From a checkpoint of a small transformer trained on Wikipedia.
Size: 10 layers, 8 heads of 32, MLP 704 SwiGLU, vocabulary 1024.
Architecture: RMSNorm after each block, rotary positions, no biases in attention or MLP, normalized queries and keys.
Training: a variant of Muon for these matrices, 269M tokens, 8615 steps.
Each number is 500 + 50 x the weight over its row's rms, rounded and kept within 0 to 999. Layers, rows and columns count from 0. Numbers have three digits each. The size before them is the row's rms in percent of the matrix's.

# layer 6 MLP down (transposed), 704x256, rms 0.0794, rows 363-379, columns 0-127
098:515468483570408405585558584522454494451383422525516533501453568522494474516492546465536511531548524429512458548484497462554582489571596504446617526506502508486461446546478469575592508383489465402467492420470478459570508529474418493505474446457592509459461558454456542468467452579573512477469448465421560512519491507522511427492560495476620386441483553589519469421496526483583493529496
097:517549540434566602498399443500477530407491430454439541535496492539492473555523512509555505452539505500363496504485402590580541483468506356419513514463590509427532548461491569556492526537460470497543563418450477431438555461523473511503469567589612489524548452468460524527421511553578479449558507442529431487578439523516517509492499506428488547436518470496499496469481494477490491461551
093:498557438498456446517472397485487521495508564494373553406427526481554460557498537417422497402451596523454560565515498478538605533499534555598527586495513445456535501575569463499494485482523383492519545557467472430532418497553506514453550473506498502510410517443575587357545450496562472397516458490526441558553465443541469492471549538525522457504485538414432417455580466556581504569508
105:522611487487618440544422486469515607483478545597444583536570534461555473444454459486478441489506527474387484490443443527593497543451560499468504418466472508543484602495444442463401488506583423467458469410448435538500533450445548432433603563570469626524497481531491471541504532505532477459476521470471492544538587435574594459532503492464446569438559607565544490505393559615504510509532
099:546435487474429382598564511518487503506523474596507456465473543463534461507498427431421532456504491530494428444556436464457510482490520452483462484617472533426583353437446485541487453497457494478377562499411424537549476629489546547464452455492533491543495519456517435463511542427459526501547489463579494434472461450490422502569563464449499545572449518548495581446526472454480393447559
096:527467559548514525479494465482527530441387483557552512463561533491461500519477511455477574480493559407430508502481603408419491519481529476503472486422577435525418504436426432527490474454471531555518555458479492554552459477517521518431551531450491509484434427568455507500487511444578474475474453455522622493557558568513458462536531451438421553543462476499539515576507516516515467573491
103:522530515516538536589575540495416510535539548571494468593415528507480495473433492544546441559530506550470462499461495479532425495457481482444535487470524532523435573541434618466551431542511570482413531434450501510502516533478454467513489543508445451517526452402457561487530553562489503417475493613492501491525512484534570549465555537350478499419535492509483618482554425510487406421496
097:561525505530422563508514567529417534552484454514571506525462551590490680547509516469565533517461431459471525560495469538454493503526490407457501479376520454461543498484547489580524510528530515467520411487470540466465473502443500457565483588480420492537552409554466467513507541506477451479423507536534495583508499507523479435542556584496481437573510455463522632481494591367546542503478
102:574522513469501464585499531549402446512532478479527408502482522524533587440399434495547583485483540523465443523432467416551528389588445498537534393437564519487476424502564485422552398487541564522453572478439548500578498477391512499460461551505531544472516645493561507448508516468551432494502408533516510550514510507510463527475480492421437495452578470563471517492558467608486529525559
101:499477473487518530402463529637532456489541480402527474627586568519479462495437529671475436522452558508463439474531544522524452497439457471550519492514480500449458447360444523503472565503488406513412478422512451466501513445541503505471551558501408405547586564437599437503518496605491425475468526554565443494504459404442506526421485468602405449479500483546456560493517454495598506514509
103:501500497559538533428467438418463520550487481460617510560504530482475442462500542515490464526529581474548597448515488456408525460469501454486452508524414499519431602515444441550502483515451453433507531545453513570450565490407559483590532402496500529436473500543457467540539470431499480567473539512437545430493496520524494470496518460498518489525486575538451415511523518537552611515586
100:503533538464552428574377535496487492513460542563463450517414380514459471420456465448432470522520447493580469546446501545513463448588428437492502538468537498571460570526487578468516437524502515479478517509509495558504604535522548490475570439511513408450500481536525458501573460448466505483473454558442381563440548555538556591397502507381613471596462541490553474459450498523534545518549
097:520503450445594414513416490502640520452552450472527538477371552486544434491533541505404437535439465569613455446502516504505444467504423477418504512567491496509550420514567495475484419482480460509488512508528481459483438582454562475471476533537456497604472453608511539537518496531489463457516521529527499423664451538509537484354541496438467529569472547541477444514491415453499451518573
099:604425486467562548442572494526545612486553485492533460538434457482545495518432489496521509407433408557536483508455491511469428554435534447538549468557463568454581483464487445459500541519522480478521435506561450482527520395510403496544389495478470614467514478548499494596440431576543445594441451494535512463495526420557441402580485571456480427477573549529561594500468575446506551540598
102:462455453592580452455473491487567580478466518527409565480516412601426545536449502519545445528506510582515508450557531566514470504518558592500459446494495483561459525480447521499508530482487442451452476479472464547522486553511450496509506486608536444452477496478491420498489552467483518503510572477499512552455424540469461485525568448608478607420461450626537553559514457546497442472436
103:557431444553544458378552445590550484551456509507472499420530486452490544476469527539406572544506468548481448583397489462500479507448513524482516522524537493563499465574435572528482559568537505545499538435548502449479595516597513499519485455464596517469436472572465584571560452482545593480493498639422490574497540447518487508514522434557529440547547501474492480518407547418544553524606
095:568455447518514498397376467581433447440485502460459527563468463520456347572507516475427529422538594498476518464477447508482531432541478487448474502540503515494492515556462417507567494484585523477580519401458488567505514437481468549499433535498524505517461402468499532433574603473534445524409491453547546477485527535425513611572532439419453507529432556440427479441363523485472478408491
# layer 6 MLP gate, 704x256, rms 0.141, rows 364-380, columns 0-127
098:495421477528416521529646489539510520462479563492550509488558528531424622467512564549442509517544494447571530460482484455484554438440517515384488415532507483467484571439545533543552439511511604538506511591589453455544479498548443508520544521572606529476512497481567498417541549519475441498561500430485493447525569529459478496589566477493484466489418535522549415480450406486581521519495
097:445524477530516535441561524482461559551527434501426623479471439524593472481430488429415441430480383535477443506490597499477448493502589530545563444439485554467535505477494538500453466469433480513407532452581481492531478533529472496485510458562513537484555468529506477487473482485409448439525636404455408500445545438518418505452544522471413515586448494568425480493461446487516502466490
100:483562472480523569579436530502499499497556465465420510455534420493538478469455468572392514556546494488607472473481547489444491462479423498465474547429461484461529553552453461533408540501484532442410473466470454533498455445576502467517365554613500488520581500465517490558463527526470548609450552588513546514504494527532576491508482527546526502472410593516503527542501512492512536471460
101:536409570423520448488621525539521490464495517478489488511495466486509584461530448473556491451478498637486507452576478526476517425477510424537529437509527463573422566369497579464507494524489474524549485532531559539550523383438463543503477497449448558529405461428511508468503584508678466558520495499465531496534486499549486468402515410511437496437548482451459560447453481414493521577472
100:537482365561357500470498535465506541457484505553542543434509560464440459425513539558528463455522592483536550493518560578551510473456496517492469500525453492530391506545495509564497495507510447441474602504517571521496539557582554538549448536573605456584494524389458519502518500482521527463523491539526472451504475482424589497567520508511475466552409484522453475439450565445360474464425
096:534558414486466574620576523524465565521495387568511597567486444545547499496449491443556474602658489434511523479479431458503533450446487516440541478444456532510457466454467506584466532398482447492500432563416538408504515473483538441496500437471443481564486502529401576562495498437489515449548452536570445507483360526491460490518523516479443471532531563529570485436523452454371520536549
104:507514442520503411489425539493487495588479519486460416455565535503505596572470579565484595427568430488515435525547439481570549377572553548452444492533603554423497522360537565457431538511502398533573451523481543500495549488494568491526471508482504458534550458438444539480432486598443568510505541388477429507522472496479508457578549550593486534567513479592446570431536501500567473519465
099:519556470449492548458488585532533503516537539475478441480511507461512461489489470488471568404494538543428515463451536467541550446551453473505521488384469538549513536433492508424448490467461426516530596469418462523421530543568457516515472408515532525509466565438527514547513617493539600579581551467391476478453499550420587536540467520548544549545550465572529525551462522534591483488501
102:384504388520499519557506473475499431500434523582485590510468517549492563557629537504525455527478551495542543525472441485519595542500524445407464554545569498547559510519474562469433517489521625458470546500470487445485481408472519468453469452487526367565460493477556605543419454427436583479486480556529483526454438531476485553555509522459527523591423559489566499522585421491519552428427
103:538599447414560461413502498553599510451533505498448496543517546414497471565467435501525499404515478485545388439508503539437516414444440482543470567511550369497468576569517434572469570481512480536491531474489492495515458534548457509532484472420405498428518507433437476477416536556520495588571435510512508451487498551504530444477496445485539463451612491561471528625478531515486442512554
104:465449579470520531485553480490502530587520446470560515391493522499513496507522500455592541497533474497537553559496472453477529546537481493520485468427539590453444577555434528348439493392534497526539433579464481548543552518492426515479572525460510553534486446496463506596572499541415568594410517563561450455490499528507439433452485543500463467553483493504504569537466542551482590476543
101:518516513514564429491505525544373466463566556433542633407421509433519515473557415474462565570498450563443467514532494405528578381514488533517442493538522459405555511508488584482516494425438456512462483555480446448572538470540484547525527468571478549522507478529482527575441534464391506538469465508554555534405445455640411488488511480459557486419548407548520480442576481546488555471450
100:522513539515537445624472477472508569444453441589515511552562591480496519492521616503495453519480470521513484446652476435456531542556522454569496414534472557523450521464465524493502495546480486568558502533498506535569488553493417476527516482574540523476539486570470478541497529512585496549422523522494444467441455503564460469471469427487416480611556552494494450542467530545543456528579
097:427440563471434486454377385547542527459505517358584420510533473557569471495470484511583474483477451604474535543471490460558528516504502508480519447451405490474443494461483520512568425477467439400487517463505401534597501486536510498516543576474535435536511450509575518610509479610423560556535439494475457579461548564567447490630485513495555515504415525549497457598488558493401543482498
101:460497483423522510525440471432443469511500484404509573530525570510526441483462561473417435516414521507548538462483489534436434519383505518477383445530424416459571502466458541452522502397467461537526450436421543539482489446527484542492403475464459441452483514443540519593536529501489534574396479507502466505484492573460457504499463544572493414520559450493473591503446461524499514429626
099:553486466481487498525455557421482525562471622534472564483504396505551452550545484432502465521412384552472432493477446411532491448509486473552569454560467451552547502451519466462428577531497421488494503487528544520518537452569526541553624478508491579513380416372549464490531541440437437485519444639528594593529462526507478485488473479626459495444527471410475532445497547536461557504585
097:438472500447449565436572509466509396494444529444497535470475488472486441471623461458614473459464404463552521539412515508481509523490546447507466504470512544592463468498483530539503492514562573587568483459478506375549530479506492468480532483455603515493429481458458500472441527498530490533591530525494497533454596494516513450481488471446510517456481577487482503501558453466532511432548
# layer 6 MLP up, 704x256, rms 0.148, rows 364-380, columns 0-127
096:558503448485496503463517499524492564524570431485512602579479535534570605537518452435414426553522490484548426596524519448615469513594393499509462544556559446574502522566611531550506623481466526626501471523548560540511488435426483537531508420517444490564413492428511464550473481483487509457460506562509460488483528474480489472503408456534495447522587500464445379562479397488527449453383
094:483462582509457538442476415465498568569474632424529419450563503466520480363547480524580499522464539575523460454502522428650583453481448464496613517500510569516446569458503552554414559531508596507458414486582524475500465455498522511477540527470483447491518476469484523560442497529599525470464546513519479513489571590587559450551469467479532486532433502457630493547429454421435530529519
102:497425549561534527482447461492527426504513474466556499530512463517528488429511453563516543458503489460540412454511536563560477556489464493527520456496457494502515484458475505538393448425565506503629500447600516561522419601556501556467512542471563476423416402441505493431533521534427458475505568371552523504517578567511519548538550539564576470611516447498557592443527498493457419478469
099:490542598549568533425454554564502525491451564445383572593523414479505567512419469570424487539493542522575538512521497457460454553379572526459498529555447482626449569628488522489524560463532541505566486457528449458509599422589453525510451462428556574499445541510507453546527466461450408468430480531501530541507515506498532531464444529470539505479535481508481404520434546546435525570546
101:425610483465529532487454511501454544430499394511496420557536494497589439465490484434451503561476482546500548416626490392487564505534616516513452509460552457530494521502461470497547553473528482504561504505531448469515462505475489486377512477476444529460568475546576454582449431529478467527482469498422466472511402486459464499534597518448552466512560526437506490553505476468473512492561
106:535359486475513499426347452476520514463531486472463475587606513445381417525438521484556568489416546473553498437539458563439531492532567529460459529519544515363415533612516515456493460512530433406515497455614500538500443568535439439577420532513596484435494521487510530420484595529450477532547519508513444520446526464514391501470536473520477576512517479506488544519424449577551570441491
103:497581515553561414499490460485543546500495558487504435475538513472484539557414657515552470442534489552544485485560529416524599465503476541539528596583483483406404567611592478591474463570453465456471463517457551482502443490548469509518568448561472510418457534379594452546480442456533452529520430550586447517475562482522523440512551572492537553473449476478477436531556466438498509475489
102:485513460568567552525474509550482412480577541461592481585543554371429433523533499609368535546568509542348481468550467487492510614479573480508518545534468551471577589469528482471497544431546504487562517479482435517506426524580512566515515525489513476520527443389561512489522493451474535583526412449481510494412606481491410504558469498547497486554461473461451464571486587513567482574514
107:480561503508430429668462448475480473599515506544687434403454448434512521473484575362516497576486441496465492523476481571563549587527549465586515547459559536453498429523480492620565436439418579616490521550382455425542468502427459509478526529584513542579455486556467457587509578516518503476521586465469513520559549452422502451540555522382487458562564453435434532557469459507485504474517
104:476453521394555561600494575538543459481479485526454439600494505534427511590487447468458508423510422592492542426452513556454447539466528508407523586483540482502520495423552553517434572426529571578534425545564540510539566536490463543495430488478370552473563445575502525494530493501610528511513592499453536586621496511524448502540469474550506498489471443569543500514385532495437439444471
100:443459552576425522516482469514512431494554566505469487447540475493516538527513482454539531488597484376476442501530602462470521484462557524428470540482436592463584498504480492481558511456468493507488512483348467475551555470463494486504455599428428516431465551424523495519524554590563551462614537476514420374464457476444466516614433472557489585503442532612378559487490537559429521411548
103:500448480464452583544545458515493492530429523578451454500487487571461457562596536446412603432540499510537501528503453514496567553478413546639540529610557530514530546408493466556550507491398487484505472519522469515523465520465564513588560479560473496538452500437603533469538519546538532434531505474556468559565524464526402461493450441572493419501494489492428544541563503407549534383472
089:408500433487466447530519495526523484464453541457522525379517478505535575564553514534524452518502522409415502574490539492592399536476543515479420534463439432589397528551523523491450529512513480519515399416490530504560522457525547485423548543516541440526479427521403420460589444511529583452496479524418467548613519510465591459554528493501548452479461504551412498475470545424494567479537
103:549564494440554467510448505524376516505502565493464546518521510443555527461560555577473468498490628458446485542373489456485458465507451482491503416429512621489546505494533547478568521463475557513549459438414553545516473511525576533446490442453485545467556500473513554463573447509426493558405558481503428419556587488478506500479542552450570415561478488445386445527557525493577391457571
108:520502522440479555568521461474483570506420523417550497534455515514527543448563453493518563594501415474527600477482529464471567459473476527395525455576455476505508520545475502389475543588500452550561457534386558481500557594468480629568491462502455506373591497483542469517567526507371498484515545459481460504512560573475493501571540559444440498459515552486538543471521446453422585439413
096:424488589487488527557530467502494508467490411450494467538426580456568525475495499477446461558430611524532530440504510564452504495476542522449401569476412498541604418496581594519463531508568507523501504564478474498462503458503500505445520465434441507418536525399513529516400526528566511442482547381446452500456560471500484441461513565522521565424464491481556535497513485495494600467521
099:447501576516504546613461590461475517508450551571494451571408489440423421587462386490583490491438488459486531509478436442473523603416578477452523510531480483518492348468463419503544494474480463553501447526505617450531438494456427523479442499442516491514488555520452540451500523459455421542382555487510509427474498563523531532457544475423561476485403464476506479448531422420545539552558